Weights of a small GPT-style language model, trained from scratch on English Wikipedia: learned positions.
Each number is 128 + 24 x the weight over its row's rms, rounded and kept within 0 to 255. Layers, rows and columns count from 0. Numbers have three digits each. The size before them is the row's rms in percent of the matrix's.

# layer 5 MLP down (transposed), 1792x448, rms 0.0335, rows 1563-1684, columns 280-335
106:117114104126139139117134092110154107145094138156100098100109125114129144122146130080111110122094116113140106147119132084139153142147177107095116116111110136146133152168
096:135081122130144138103121127162142102135138092156169129125113108124154099128130095117120124101134127198155138112096100120118119103138152106177157141142131166114131124152
109:125097132125148133134123118177106113159179096173108152124156128149136129132118127126116111111115088160143166134124121147128082109141089124146122178095127149103132098143
114:116113091092173156136080136132123143146114131132127117138118126129148142107152118137139089129109148124136113157126154143136117084133108122091143079149112133141140162135
092:112142129157109145131122162179136119165151148157092083116081137136126124092172103115106156134138139141129148176126141124152115149133171162147102119114124128102101118134
106:139136153147098110157180066099168170141126136092147152130139151139127135142097175162155090135130147118114141100165138105127139117163141101146118127128132140154154143105
105:141069112138132121099102123106097139161060142129119127121076140118130143116097141151144141119155130145138141143170094143142101096107171083107116122124111088134147101131
106:139135126117050144135117074126182149128131163137116105090110078128146135114130134134157128097080097105138092111117120218087139114112122138117127127170158091146147119125
087:155105136149099152146127066145133130119156135181092123101124134110105100084126137136127128065098175133137157129076138143142132116136151117130127106124142109113127120124
100:096117091085102119143080095159133137102161144118136145101101173113114095176169137131083154120113126154149137141124137094124144167145122129174157133124136150144124104120
098:099140160189128149099140152112131120087189146142102131145091122137178148118121081134155132139113173107136125103140143087125130148156157097107131085118092119153083125187
109:113122116118112104147117165088190143133137117156125117107111137120134107126110136152158140134146116130095119093125117130123114069156138150125150149144097151119129160151
102:129113135144127153134106144112166142099120116081142103148115132160120116159143135119130106120147134160100107137157121131095141129153132137137164172120135129107130134107
103:167106145139137173128130062113154129096118135127173119134151120130129112113132094132170159134118134136163106100163142115115135131164138128141126142114132164096096156149
095:132112150156138123151140133101156133120091156153133113120118175108108137154082081144152146143166124156112145156156121133116123122080115103139175128079115148094147108126
102:152107133120161128154150120115103137112163104137074134075104125147132124129173114128108153131115188162101159120156105114158122178163124166168166162147107132123121159136
099:125097145140112126131133134134115120149116101146120162098140146142114136143143150123121148127119131112133107151120135080133137163109100139156114099110166155142130095139
103:114107157158098127153119113111120131111140133109124107105091101117100105121125160116125115111154114106154154120111188129132138110122090147118085159140128096132148151098
102:123108128173115112118162113128120102113102122097122202105167144134101143130150100133108150114131111124109181127126147097119101105154089137141134126123129168121119122099
111:104152117143160182103177129106141127168117102131109087145171151102126166123117099140102129142137170133118101174120122141143110133103134126103105103150082121128136137118
096:113123140108149111104142095146156152143100151088126134102134123088123138125130131097132168106093134150131133133166122135142120111129100155123151091141134143144150100074
103:191126179135146125084131151108153145119159110115114139114127130136156143107132143049132120112118103134165110137100151107142157087135142101111134159122126108075125137100
097:112116107076138126150106139175138115098153089122074123105144095177112159155123113118141126158081097106111084093070146111111149139168112136147093172108145124139151108114
101:102124087120121107152157069120115144137107147120140118113127128119126104161120165135080115079143128129115081147090107130097111090090123102128100091096130115153123114146
102:129143120135145115187104138135153102133106090118161136114114130129097191108151125059115126169143105093118144152108098140180109139151136132160118115132143124085105139124
117:124145122068159133154189139088121136111071171149174115088148128119155091112135139149144084132119132104131107122136102099148130121148148121101101126136095133119136123141
106:132155156104140122136123113095134123109141171145129135108096133112080142123112108125154124090090155133157127178123152130149120112139130094144130177106144154153131144072
094:100116149098157119126144137113147103151128126093113139157141115139134141122131131113151136149081137098103118148135095124148139137179087150114106103143115167155119125171
087:129069145154135074124169144137142151149137070101087142139141122109100103127132143105185166106091094125129108144135132162137110124133169124119099145126196143112100124136
103:114130070135138100132069164133132116137166124144108088102169116177131123079146164141131112139134119120148119107120140165120123188125144162117129106091094109162168141132
104:134119124127092127126161149131111112150117151092127141166140131116096111113091139112131156127169125137120102129152115137144136104114131124123145145151113146201111151156
108:137120074136140106112097120083118124106160172086149146142143118115120119133060157078138153147115114156163116136148130159132150158163129130111157099141101160148143103147
097:124154113126144169120146128177157092160129146113150074129156112128199106104140151111119078100164108119146132113135123085108177103060135147138114162108090153133118125132
112:111183161138122163072155115103097141117134130086125099135128147162115096130138142163105116135107126136158115120142122113099137107120161117137085109127155120070149132095
104:149167156136158194134136098113121132143126150115132148105114113141133151158102136135091111120133176103117062187107113160082177100137108085105141117110123126107114123124
103:145193124135135115091122103119096092174161093096137121105180151140115160146138138135144156137108113140129133127118129117083109112109166117105091162139089110155110100191
091:148111136151145111096092129135145119092111126115131150150097140156132105123081126155137098078120092058113085154182135117118086121136141118154094122130162107116138131147
107:139145169121070094147151165110127157125143099098186127139138153165120179140129149123113101112170124137128097139125115145128091110133126120143102076156121121133136105142
101:122143138159112139129138116150153096130101130150119118144082118115124099138112136164108097163135113109116146089128094166123138123115102135121110090142109133125097118130
101:059148129115152072124105154159108171105128137142131163144111116112115153102109126113116137143137139145150129100117109099081128147128115149134166083150067162147158126183
092:139125128094152116108147159112096114107158154095110125129102097118152115085107130114122120097117114093134113104085116130116159125152162133112093123159123127115089139150
092:121119139117127132141083143134122178156136143136112120172123121139132113129125123127109090101140123101121105123129117140129136134105126140162166096122178107121106133150
094:129172099100150139141144116126090094118114029143132133126188103170100133179135083120130124166137137120138121189108130119136133169157141162115182115087150165103107130118
099:123136141118095133127139088113125165113102122097122127125162153145106139126126137112156119102094130097134171141122125161125106115143144117145129127116121160081104116151
107:078133093185169132068136093142146139169119136139145119128133107120140150106133116117114187124117095118104126133097139101127134053143132136120161094161102099105130165147
091:097120121154157146138093122083131120150171136154141096136103118108133135124129121095116156163101174085199139115115117141103137090112110123104164071179128154114143106168
108:096153137129099129139121184105126112113106151104139138131112143151114147144076130113126082117134120097119157107144154100123131099120141090122129115113150140109157162145
091:096169089114148091154120106131157091147123126123111154119049162119126130136136119109163137115095103123141114115109123087106102138112072149130124144110128126151129132108
096:127109117097136104135113135072138099146129135121146148107128124142109147188124125121105107089122104137141103087158134105149073133131101118103151095110109133129153164123
108:110117095132122124091119127108063198140161131117085143134068134122141131122124081162124118144096094085125118119079120128137111123138136098092103157136111099101145084117
096:132123150144143147146145075118151132151149147120163132128142132146090113125113140088100161126123129151169150150088144116122127147115175100155101208114159123123181101137
113:124133134123112174181114147101117158125176120134057120145135123124171059143114131127090127122110085088162114138149070115110102097131146131086121105155069125155151147167
097:139097127106092116145118157142151128144168152156134134169162131136146153122150099066149079159154139119118128138153140177156147214151120093167130131159147168118119112120
101:132091094145100131126128093131146169100101097151135135070162124094106117132155130141131094168107123134144142097112109085129147123205099134126088154128093138158145131145
069:120141085117112101171108104164117123148135138130121196124141093147111126137134094105154130122120133140134116152117184097114092108093113123086125133148097103104155114163
098:105068147152140115134151132146120147115139127150117170112133087115157124123134099141130134089065111122141162111111113114102134098134153124149088153153132098117167119166
111:131137107147117142150139118113144186141134131150100127139131102101156119127147136117124142116103117115126172118119091147159141097140160158125113140132094161074130081127
099:131155133145095130134095151070115119115103098164141131150131104080099108108157121130128142137105131119074109129120132125138150149108090164093107164153089129113119113092
108:071141129182135140103082146136152119151142118109146090135142133128119160120183139127109098131090149098135128120103113143118185144137182126140138117123153159161140113114
105:141116114119191129157166146099139083099107141135136136151149120163149142156092122150104125124144126112108120132168165105145085159145148132132119139126133135147151149116
069:162109088135120147112114141138136126179168144109096160108119123150102113115096102122141136095191110141124114111091118145104100074118132142125132165152121114138116124135
100:131140173083100137149152121141129142098117147120151187094158118112122089158147107079097170152118118148138147103147177130082162152099147127110129126116120119091126117151
104:111108081118109154097118128106116143128131146125143136132119103122136159091167120122152142143089132092163143092157105119083097100160114130133134150139133135173136140110
094:136124175094114148126130178151142102140163117114088102135089143131140142163145140138146102143117120191094156148110143117149105140124108151123129116144108138124159154184
091:131150074107076123154142126102150130149136129148135164115113113136113125159117145079104144122152141112141187137124127097143146135164111133153170149103137146120139102136
098:167130124135117138117166147121131153133132123150091105112174115131137113108187116182159143128091140136086091190133119133140101111095133122124105141134161116140114107093
101:152136088167112155123104135115110086150154158151148141133153120163182084120131080160169132145163145145137075117134157158128118123111105146128157121137142117119128138135
102:109143140139134098108139084081147152136115161109165106150115088122104099158135150154178151104069067166130134164163118158118106134090129094137106112144167136129090094125
061:137098139142098126141140139133145098151122134123105201142145083135122198122098125127141153152131096100119140182111106145137121128124140144122159141139129131113096102125
102:197112078110133129125136124149118113127081176133135157174141141139098109104107115146116104082143197129138096131119171171106111148138149109173168082126147126106146160118
102:151113108115143134116154156124150145179145132170159140126148127136108123110149090144125113135157146136116085172089129134147097069144103137165110129064097127132130118148
103:122142121143103143069131147163149165132166155118103127166152111090130136101092160127141116163136195146159106122128122107148167128107137130146139109132083121117160092152
100:150105139100069091115116085117142145097176127149108117140150145122112112130113073133145159132160162129141142137106133121163125120125082134101107123149117125131161110109
166:118098146116098114134126166096093132124104069142137157130133114126138144091148111147124152114110094118162106178123109123171113079148137110117132110150145130146159137132
086:112134127169075148111100108153123097138150093103129113205135129175122123182161162151081133128117115134172129134147075138136116149112103136165160135113107165099142191134
091:148120119116113129134125116138133153074169111156156168170142125137165144097089137068143142112133134125128154091112165142116114131116093121152097109096107112114113149149
103:191148135128089117091094137146120110129195132127112089113134131122130145165107152119102123161154125155178164127079130156138135139125069137135165133128146111118127109155
104:150151144105126163109146122123109125125134104092122100133109146102132109161119105162150124110129123115135136126105159154150160143175171116109132081160150146111152107126
092:102140158109139144104141148149111126095104124126153105135119123120141123151116078129165098151150127125131168105143135135104096120150086134093172169137164086131123107131
106:153072147103122106157117113123148100169107135150138075090128116118153163121125132127107105116156120123150127110115110124167122118115123135151152152118159149091143101122
098:105115171166116134087119117123123115155147112109127124143125139147112148106150128147116123122144143108158164116135112167110140161152133135129089128164109103117111155109
087:111093108062144103118095119128136095110109134169124147130136088123118188101150093142101140066133142128137127107146118123130107111099101163119072173151134112094082150118
113:128172122111142145128120104112089096126151142130111079137151160167115099137111148123134127196104114143156110138124134126087167102187159166144083111101140106107116159127
110:136144144150090107124130125091122131114094113103122140144128102115143111104138123106163122129115117095121060130141145139131087129144158113104090079125108152109118145160
095:140103126165144110103038122136146131163148103123175176128194072134121152128157130104156157164156112116126125162129133115143133126181112141126100108148113141086154153122
104:126075116107145091113099138148181110130112148131162161073125164172140108074148136163113152125140123117102126135123131148121085141164139149114123133112127177153108105143
091:105088121120100122117183128123145162096098158117140120090097121149148146123117104129129141120148160125106132130127109166122124117083133120112163137129106148148153135123
143:082099120143125161101120110123166147113169139088127100132123127129139118093123136165129134128124122096152103182090111111111151117116129150093129126120130133174115119136
098:080098155103139102126116156175110144151148123142116130155104100152157125127144125156127086137117126118139145093132129115151110124155158105158101143145132142153124109127
083:145113113136179146113094157118174095152123095154139166128119096111125135173126148076140146075096088179166153092164136165118126141149137143129152128132118131121106122157
097:165100177119135078168141084164150127125071111159134124113166131111082126129120125157111111107144138110138100118119098107134104154149097091123096111137139150072105163153
092:131142135132144124105117129159162128124132113074118174149128137071115110154129152119151092110132143105100131143116165144148091109130107143170133139130151120163147090135
097:092075130154123114140147206148149124145100125131123145137127124134119122096167134143144098115141125122103158141112119137127145167120115148098137090126161164189130068084
101:112088137111158123125130165123108128157137146165136112138124161115144143136090123069085141112112125152134127142139086126125114178086171137148136118133077141160084108163
093:078098121088152118112124131093111134140124107123116116182094130151112110153109142109128161128140107103094146088149111119143134126119154112117171084127144077118087088108
102:129140121165128150169152131132159147115089121102138116113138087139104104107139146170145139147108150122153136162135121125116124104166118151126105128170161073117157147096
100:119107087129105172125125122128152153110081118107103145142107117065132104091119122134101128116118152143089129100116134102133075157145162137135121131155152112130126122156
097:128129148148130096145131140115114110170058129096120131124104090115143090125137130111156114109131081166139123094118093121140151113104154131093111145123144160146159126152
086:108138101102140159109101082140090077143173162097160144121093110107112138143123116102172142116146151124153086136154141147140141125126132132113098107119126174098168129149
096:142115097136149159132060156107110146117107132153121123156146093151125136126115133150124156152136106106124117132122140151149093148134159147110132153117137109139177156126
085:091108142110125117149141077122142155151088147127146140123115093099115110147120142140119158138109109078144195139079170138142155094104150161113146127180126136131128151101
061:105119159124122097136124132099156101070134092133136153079129091098102169122128145124131109178101140129118140143136145144102192133142127127090116120126144104148126164120
102:133125140152198092136097169158114105140166123087105111158156090127131104184095117107121127142162136119123094146123188135107070087104106129133095102087101120109124103135
098:095094118154096108102133107146037147148127132137177167125095112162107131125142144101160115140152126106075170083157132142131120116145114127146109161118133093122122122163
096:124149096115129126194142082173099147131116112143123117133118151086143157163138125108140146134142156142174115134105081153156118123130124135126135116133180054147125096137
096:127199133148155151139139099098162137122132163120127128109146091149137168110134155141107126109165160141160178108157086106124101141119115152140160100112141137149148150143
108:101113149153168126156106172102166149122101112104126130129118131095144166111106113083151145140101116100065135104137099090140128108154121108130120102113099143104165162124
106:135134094104113127147114115174139129145116136094124117144140082144134109116153095145108107089124148104109152098092088124095121126097129170113134090132145122097141103088
062:091158169169151122178159127124125127133073143159104124130132136128119104157122133147107129110074132118137110108117135110122138120128182155143108147116104142153168124122
100:100131139144157157146112070131159152080142123124084137141148142130198168135068097167133130108137127085124102132116153160112096105098098103121106110120088148080107170105
108:176104146148130122139123161093127138129134129153115109091109138119113118111125162110130126173094124125160108174107132171165097141124089135131111122108066152168163079106
094:134098127125093117117080116138151114133112142166090117160138150108127115125158179130151133168126076109123143161125113139118183111129152147121148105137107122083148128151
096:156149145170102117118121081126124070152092123161132141160143139128143119174086125146126100116151131152115097108120132103103142132128149127139172123132167100085093098124
104:154105103132138064098111149090146153092087115179130151152110101107149157113137097149137154118101142090143155126119109130144110133100167139122120106146155130122135118084
090:117127114137100140081138102161138136117225115121120088104112119147108140128093088072171162119114092152108125127140083141138139189126140148102116168148138145111155139097
048:101162132123125139119162183142083120077070086143193130089084139096149136112123126147144133165117109151151148154142120138152145120116128123131158093065130152109123137146
095:161111130105135146150096145127134127164147088129119142131180101097118111151126138128106106133160152130128146110100159143150129158102127127138160099108090191061153136119
088:152162163132135134147126122168101100112105103147131129102117143084110150149075112136116136120121142148155148106120116104078104160149136160105105147180124121112131130088
098:134136126144119141106163165126108125106126199128170121106097154122154105130099102143117128061169126096118085104131147126182162124164108112110130146154123140129115149126
098:096137106128128104119126100135079136096053175148116129099085111100081112116140098077161148088159125138087114136125106120155167094117122109126085141145111134116109121113
076:128133116099096145113103135144095143085119178059135124129107134172101161103121058126077104158089150122117117124116157101132130123144144123092114120084147138099156125116
107:117172106110140120120104109133179133144106140085092151083167158125168137136161099117145109129148140125106104130149111126118154113121102100143133106085156171198119123143
# layer 5 MLP up, 1792x448, rms 0.0335, rows 1564-1685, columns 280-335
101:120158155124155128162125104126114125124113179087132121164129136099140132132091153138140132134112147113112110125147172112131121136130071152116120163127117115126135172103
107:169145144112127121126098134111120118131109143149149089110117085128100129118128140138134136164154152136146093142188097087125168147153113116118124129169140130125112152131
113:128112112117178152071130124107157175130149115165103092127130135128130131096121148165124152147144106091160139140123159148148101116153102102148154107133130099115127189140
083:162097123111141106109130122106134173145103133068145166152146132124157128163100153128126100128125104136142121125142103112130144136117113090102172145133126142167155141116
103:142147115135142134101117114122129107097124145109069143132082096181087138169133116069159153114094129154104173159128114092157148134089137122156120134162143119077120137119
109:116194136125123103156147120133148134074156096139123105170123100147109131084140120105113106132087129096117131119103154122096147165123101138152121054180110148142125121129
108:096115088081180121135139148110111126139120044137128134154151131178126121172117134147109125148131134134108161121139133125130097183155175137139131072092118194119169097154
095:102158136134122134108151175133112160111104142065140143126136083145125149167117058102140160199128073108116146150173113153092160109123116135131147117117079154128144145159
095:124122128141148098142116153144119122142157099147126092150144114165123165114096112120124121129111166070092115124137096123125088122138120110146112121123105123133127138114
093:127100080083091116159116127126145108127102093146099142099129144098096118135131154133096120136129142115120111134136145140112144145128124132121116138130133093121163103096
115:173134103136107136141169133125105102109119142122125139118164112122098144132182074136136124088123106131149148120127125113131157128108129114145087136152078106115123157077
104:103108142104119093145150174133086156131163140141136125136139159101137147087148129126102130124111114142141109140124125104140080088094121084187142100152115127135120093122
103:142137065121103101132081113110115120156162081139097129161111148108146179161110123109114102108156113120095134148103106089104155144126176114120114172127109097128154151086
096:129126117088098150083114123160119140128179120120123126105143098121157137133158153164126131107110124145152141070137156128125144121149165153130084104152095108171126119105
107:119163097133105145086086182116134099113130151122134115162155095090111163097060139112104095137149154117150105132155100110126141148108148122140104087125139148118116118159
103:113171113121134144107109125153120114132140174132112097140105104086144146114123135152137123132153121104123159113139136163150099119127140135080130153112078127157103194116
097:138158099067153108130100145144143101142122099134121134140166128126131140120147102139102108133107148131115080122112102119141122158094174141138164112123114135144137108125
101:099169096113146111136150162133154142123131103137147067133187112121140120101110154151149100163187150109158069164103164138123136133129142142079116192086113110132169104108
112:150114129108128121133097140108089140095129125139108127107074131180122155164101155112179142099106132138095138078136104140112138107163133142108121142076160134133109103143
098:119120164143127140149107161110096099136126091149130131115147127150097112138094118133099081143169105095094109176097110110107169117157126113132155160129120144131127160138
104:110131086129125142147155139132108150130087151094079091144102106172115098122113093173105134146122193145096165124131174147141178156142131158141125089156106151217164135181
102:117144159152104090130123108068092145158116175147156109130145159092140114096150104138122129115143146149138171134151087149111091124087133105107161129105099148174124157136
103:166106142102139107100142142103132131121128143177087091128122146114120123116084106122118133166120116140150116124134138112124161123140140121132122107145091145144136140119
095:137121135108095091126146150121116118114143118119099112138176139134140121185104156142122139080115146162143120145144185130138115162102150155090106131127141127133140155088
111:142138102156138124125152155113142150116132127087173111119121128136137158093165110158110126127097114160115155078133138106139168113101083139097112150124112125085130114112
103:086097117146111151125135135158134148091156094125105102110144102079161130121114172135116117098155110111153093117135129136131147147103113152104127120142086139124149133153
090:137130138154100149127106120155121141106105180150165128106110128114114101131133124160098128130148129146134146117133135142121155156082150112083115161124142102105096145042
091:141164128092103133132109113076106104155087173155153113104114102126180112106078125131147119134169157098104152092132138103123162128119089127150150137151076123129151141101
104:188140173114127138118116133114097178141125124119121132107139130092119148169117143119120138076163143115144130117114108109119157130135090099179146178116108081106145151151
099:134125112123119133120134124172124112127114095181146125143095135128123129123160139134136124121069126144116144147113116123138121105137157119132144130094104131081126131063
104:157163150099103126145137172151149122101159091174129105105132118163143153141150130160142138134134139161124111126140128120127126097126137156095097120094113104153137172131
097:123119138135132086165110117120089129121130108178081157168142148125109134159124104132155157161066131146100128129066123163131121113159124130100156107118134088105142142138
107:154122142109147122117126138140132066137135122097078108176082084148118129110092160136148149108144143158127133176069107118171113154216088112101137145138089112122103163110
105:123131093136118081137149152133125125095137116124178121145140102129095121108128118125162122122164119156139138101157149046149101123101139125120127135146112111144108144108
109:120104127112096120093149138155153139105123196133066128133062095132115100081107131142121130142111155123115113110155117140148162131115084153142137084111120164125139146098
092:107100150118141128138141118171113170163143100110132113129177129097132120167169120114128174149137135194144182122090160149155167126124138127113138150169173132151129106161
100:139150098123139130173137126142092111131152157093149118196132123090111143094104127159107156110127138101109085112092096116115173119129158112119099180114101143115133140113
100:149099075120129135101088136156110159117108149144128120148170083090110143133135109120166123095110129133104140133120153107143122122159142120109110158108100127177156113140
099:155137140141086151150111126080143111146151148164113110111143171183114110137097134137105155124098145119129118130124107145169136118132149121158083098157122124106107119129
093:127149126148100114136086131117138125154125112160132146138156154127139148165145151123136138166103124137133140150142159135140124134124125132114132146111141107138139114120
095:156137103121128127106190102122149082107118135142164068121141146127121122141140131144170166156093143128128157149141145134132138123152140102122064170142074127174129136122
095:166132140162111107139162134140157133143155198110128114162108139132190135100099173161139124102147175170160118069124134160123105117084133103145093140139129112134160150130
097:146131129131131098103132120127133090149177099133130113115075120116165123145158140154122138138132122143129121146163117085121157103122114142124136116142113119156120101141
100:150097158095126109157141146133088128099124127126137141168120075160128118136100132136099082141141124139152099141155122147142082145105118134120146139108149118135134099116
091:157118142127104133117148172135119135119100166133134117104147095145138153167121165119123082102132094157092124131135150131150122106139150125148121177091132084115091174109
101:146118150139135139085099097154120115105099125145120114114155097142132098122154123162166150130114153122133128120141116167141185110107143141121128111152109112156128091136
094:174108183123102140117128156134111185128141146122151106132173095142138110097138108118077120141185136129125100128134138166138128097112201107124132104155125143128165141138
097:145145124153126136104143138144131119117128126132096115146096107143134134096113136130147140148119123153107132127106129183128156091135124096136085136122138129147137107127
113:128121153112133143067130131158133133129113160146147161147135159111122141151105155160099111146123186117125150130155134094129119127107136127141091096109132079134094158105
097:112126104120102113058147142165083118111145100156118132127096122073131110163138103131152137104137119099116153124158125131134130117102135137138106064137104165143117134155
105:106123104127105118162123123082118091095120109117078083105115131146096139104113131162127137128092095160119146122120126104124114105139136143125172081117111095126120088153
090:154110126173154081135101114121146134110094120122085119105138126100135133111135132160110151074126099102116156114102128099152142111092136163113123120113109118084127144103
099:107145124126154133131120168110101094149128177126142107131085142138109105117111163140141127103088092118101141155133135133122107132096129143109084101154154119102093103141
074:160115165176122104122130165106123138092137137142158090141122155132149124114147141129146130094132126127123128101130090139139093155156153092166142135119141161146158140078
098:138186113097111125108129101118159142117089131065117060166101128120076137115161139124142134155169103125120117129147094126167151176161109131116172106108083138122089093082
104:120125142132151118117089135129115086149132168117157109107097156158104153128112133110138144137106122151153098131143194133117122143121098090134131123123168110155114140115
091:115112130139158092148145090156156156128116121113092107133129115185130125133106140134122134104156124100160171136095140145095120120142155131139176123062152117133136116131
104:142123145105110142183111148130069149123131121164099148091143118105180120169076129138133121112119158165107139117143133134140106129091105109159132119141153092080124109125
102:150137143155123137129127148142112151149093125124129136132136136115081109109179147115194120160108147146119126131120092118157169099151114155132116091113158117135113111117
065:095111165101113099156159096119163134101086151090151060171118153119164124138178154150133128096098154100115116125117124105153166134128119124092154103161145098115141111137
096:126136118179148105104142102116094103147115128120094120146127122104137142106091142169151103131140165154142105142072120132148098110154111124086130129117137127146111132090
110:158148098154140143117120152124155119093156129175155118092137141170054141134092106112137159137178081131106112122159090122113133101121148115151123137120138133114139105096
100:140149105135136118110127103140123133125128143140138150119163104152121121100094087127129130123118128063142117121187093120123167150177132102126148121127133175104095117113
091:166123174102109139102114113137129127102102135136155108135138151138130088093106097160154099162117113178100093125165169156117130142096103145119101100138098118133120122135
101:133157122127130122126097107147138133128136133099121140100115119103072147131095144085092138133156130163153143146139116158103150106138110126188151139135119121133121144159
100:111100181087118116143161127165123196093118137118095128126129096113108165123133135120097144149131112123134165117130103131109121096143149117142091118099103128133112134120
101:142119110145104170174134129154142085108105123108114124123122141150118140112117129129067115135135167101138175154118112099119160155128105151151148148148091086159163159116
067:101136119125173143110111124108123158123118126095143071150136141115131079117137146114131119058146123146153118097133110154127171121160128129110092116132124143130150149109
096:119125174130136130167111133117158129138131097115142125097131133163098110186131151082119160156139118120086163111127097134136173158101133125096113130108108145140104092119
101:081140149121103098116135128121118132091105119105089120121138134094147146136091122154126154118127148106132151157110101148140128144147114086119127096179126148119128113111
098:140107116115179098148142129121095087145085095133151126105106167148118108157175079133130169146120057130103133105155109187118105111153148132125099145104123148171096145137
106:135146120121175148113186199148140091139129121119124109141119109138108156131117149140128121122086111121121125119116115140081175160114168126170163127109120113117110109146
152:101132120150141129125128127135120151119153109136117138142175132170146114132107140183119147139114115111179091167167114124137070142128127134097094135159101133129149138151
093:154124137090161131126158185114118122108107155157126162064143102137130156113129126118134143107113145128102141117095172091098138143127156118114118120139136074122120106124
095:133135127135154135138147162145109109160097145077126076089121129131132144136172133173101124142090131140125094122118127104112165138153147118129142095149140132133123079109
100:081124073150137126129150116108117124118067098100099130141147107127111159081155133145133159091103149098050106125129147129168131159102159119095151094127122174129131145142
105:083148142103127121120119153130109146121105118141186171118164128130138132140108151127097134142104132137111103173150126132144116124114139147135125154116131073095150183112
104:122124100133122106128121138112128168186147147131092140140101147173128150126142122147090165136110140127116101130109111147113171114111185105131096077124080167145101172124
111:094158080193100177148131130172102117131131121127106098142133112149125102120148085119142068145138130127148167075127112098101149142128092145129085162118132168172139118128
098:135124124099152138153129133126129112120128145127148095082116125070095130137122141141155145148106130141088077129132151090105080117121086136163163134114167141133119073145
094:162152113159116127116143133139136170146099101102131128118099162136111088139143133129145112155120117155101134134083134151127151125157143103107182075094135172157148094114
105:127121141107092137112117111142141160136124092090134123147163118102147146164136120107109143099120082128090159156095093079171165116114115110121148152152115096164155123156
111:142118143128151130107111115127130189122189119110076089074112120116137146149073106152076147154134169135132127128158090147136088153143157145126152158138120127139177145144
098:101169129118117146131178120145087131090155148157141093135113129149115105116082119147104084135081123128148139100123145130102123122103108136117151123116158137149130119111
104:082137128087102165092133113056116176136101094104075126154131119171116134153124124123136113122145174110134128101123143158146118121111138117108150153132072149136130109177
097:148174145131156180124070137136121132159141100145129142166173116097135129131142132102131118117091123154118149102131156110108141153154138188145105106151120126143109128149
126:137142130099163157098146141132141174104138110106152122129168168094106142079131117141121128111169110115169134123146098124158133156130113135097092100092128095140131146144
095:134162118159110136120125130110114104092122120123134140177125118128150133200071162104083175106138157145106126146168137146117130123107129169087110113137122107122125140134
092:118169154170081114139179144125103173111129142119116075134154112172140142104129119183131086161175174077117124167099120085144135112133123111132085158127140108131136154087
096:120162098161148168135153152108105155140179135098143146088114127156140126118110114115141140121118139127141155163116184143102167098123157168133166094111145094168136121136
096:137100115160103140141111109100106112131134159170112126119124132216133188112116123123126120149153125147121113131139120124113182181125135102106133145147125127086086194124
099:155128167127135124119117138120094099112125102113131126125145136077138132108116121121141151150137142133158103111111169117086131165132150109123090140141089121095136171145
102:103170073118087125124106105149130144094138120097124148148105098169128085133109168111157112106160123109076139138136152131159115137130140101122107158122120145111131150140
099:158111134156114140100138157127150137094146148143125144070157145095136117110120134122112133139106111135162106165119111125123142139143116126141090179101125165116144165168
103:135116123094112087095128114127116119138161128138105091087132141127143148133084116155080150126127114130109075138146112136148183122086149098148145135136096158128125113161
106:148109154147117143137126104127106146137171144120129134124116124174126180161147106102115139106104136112127154145153099079154162111153053105148166121105117108150128125125
097:110149110138120142115145157130132104095134100135103142169137130143087167122140106129125149135152152128107118143144165134105138104152124141176114080115089087114113116099
091:130147189155115088149158150127170167091126097167103106147132154123129135102139158151089113108093092089151144130108118099125100150118135158126201115110149087119096143106
100:086130150119144178129189104144115099170114106130143136113144143094127095127159116126113096118124126143137109132109102095122141112112133145175078116130157133127142073141
092:138133119141135088128128150132119102131177121094116136109163139147132138111142117109132098121125132163109071130186094107094108157134114097147145145086138097122139134114
064:127125137127104117142177134127113138160087149114138127153122160177151103118139111141110127092121110099127094152116067097132075127141112141148164127123145145094131106145
104:059119118111094105147144121136114121123166113179168126106095168160121150097165165156105138109110117146096117115101103127140140172101167151084145149151135139160120113127
098:156119127122144131149120169128178105095133155115117108173170172107121120139110104125096147139147094165157109131106131118086139158105077077085136123146122134140121187121
107:142117163132143109045135142073159166106114129143113156159092083144105097088128146122118095115132098123105099150155173128125124146102129120131162127114128153122122146144
100:128111135130146114112100144160072129136112108138123114137108185115144092159146100113114107102097101125067079146100131184159157115140131112098124140157101123134112127136
109:157102105099108112109114089136173146107189111126143105107156109158136097088126133113155121129120131079147148131123158116132137145136132166124150109156153157129121140147
111:109171089158137127099138127107117163088148163180112110125112171118137109149107172132123131174106119158121118153155137096152123100143141112160133123132127117101134131148
073:141119079086146127100140111147161148068175132092137150127123097136138185100132137123154119141166095151136138122134145157133136165138062127106142136140143130115083170126
093:178162123137124082094122148136110124140111144107158088152109134129071133130162130107116110156105104145104174161143103119162161117148140136136155125144142118126155084149
100:077166084104104144121086128156157092109141098087134104123170124169120164147128107130131151096137121131121124099163133105115158116111168135128136102180143117108095144128
093:089143130139163117148157136115074175157159094140136115105124121168082121128132116137083090121129151131116141119146080121114103139109152113145090142136104135146131092094
091:116122085105121141106134154138145134140125124076131070116141128157112118085154129130163160154131130108128142137124099137091127098139140152146095118112135137174145158172
096:123142114145108169152090099137121076169177112096112090123096147150121129137128144095148105152154143145123118111113125137115196130149100139121124168107101109142114132122
098:128131140144136094156125154113119125146059116088117172152122134130143099111112160136086105157119179094169137125132158159106146077138131126134138078108105084137124144159
057:120101170135150119146116078124210098139167156135141138153105120134129124127152153135104128090115149109103109102110119100123141125140143111092124120157138101143135116122
089:109124086157109123086151107139182123098110129132105099149055116124092128104110127122146172124127095144129144148146133093113144076120131126140121133143133065169087123137
093:099109106110110083115127120121122184148133120086133135144127104199118146121168108147109101119133135157081107151109092133120165109124098082133130116103124118130128135159
098:116101094146179098146124102119123155167125078135095144160163096127110145125138122122132118178111164160102116121124105108092099118114125146144143103126117161122097103154
097:132139069118106110128141147135153136136120098115128136155169117188195158144133149151099102145101105152119125104144179105130127132120149110093169119144120091106126158170
079:103138152119137174135131075101142122130127096172140115137157097103131095129182184137125162089152092117172142123129098137139125154131169115133166123155087132119125128126
102:108109149130125133129136126135118155167142083157145119155142159125088108098130124115081132095141127104111160101093155142134080111137124164133112141147104134110130142138
100:147135137151170136084128128145121092169106100100128116138105153112129116108119112127121139121120145125117170118157091162117084128122121125105117144146104173159147152146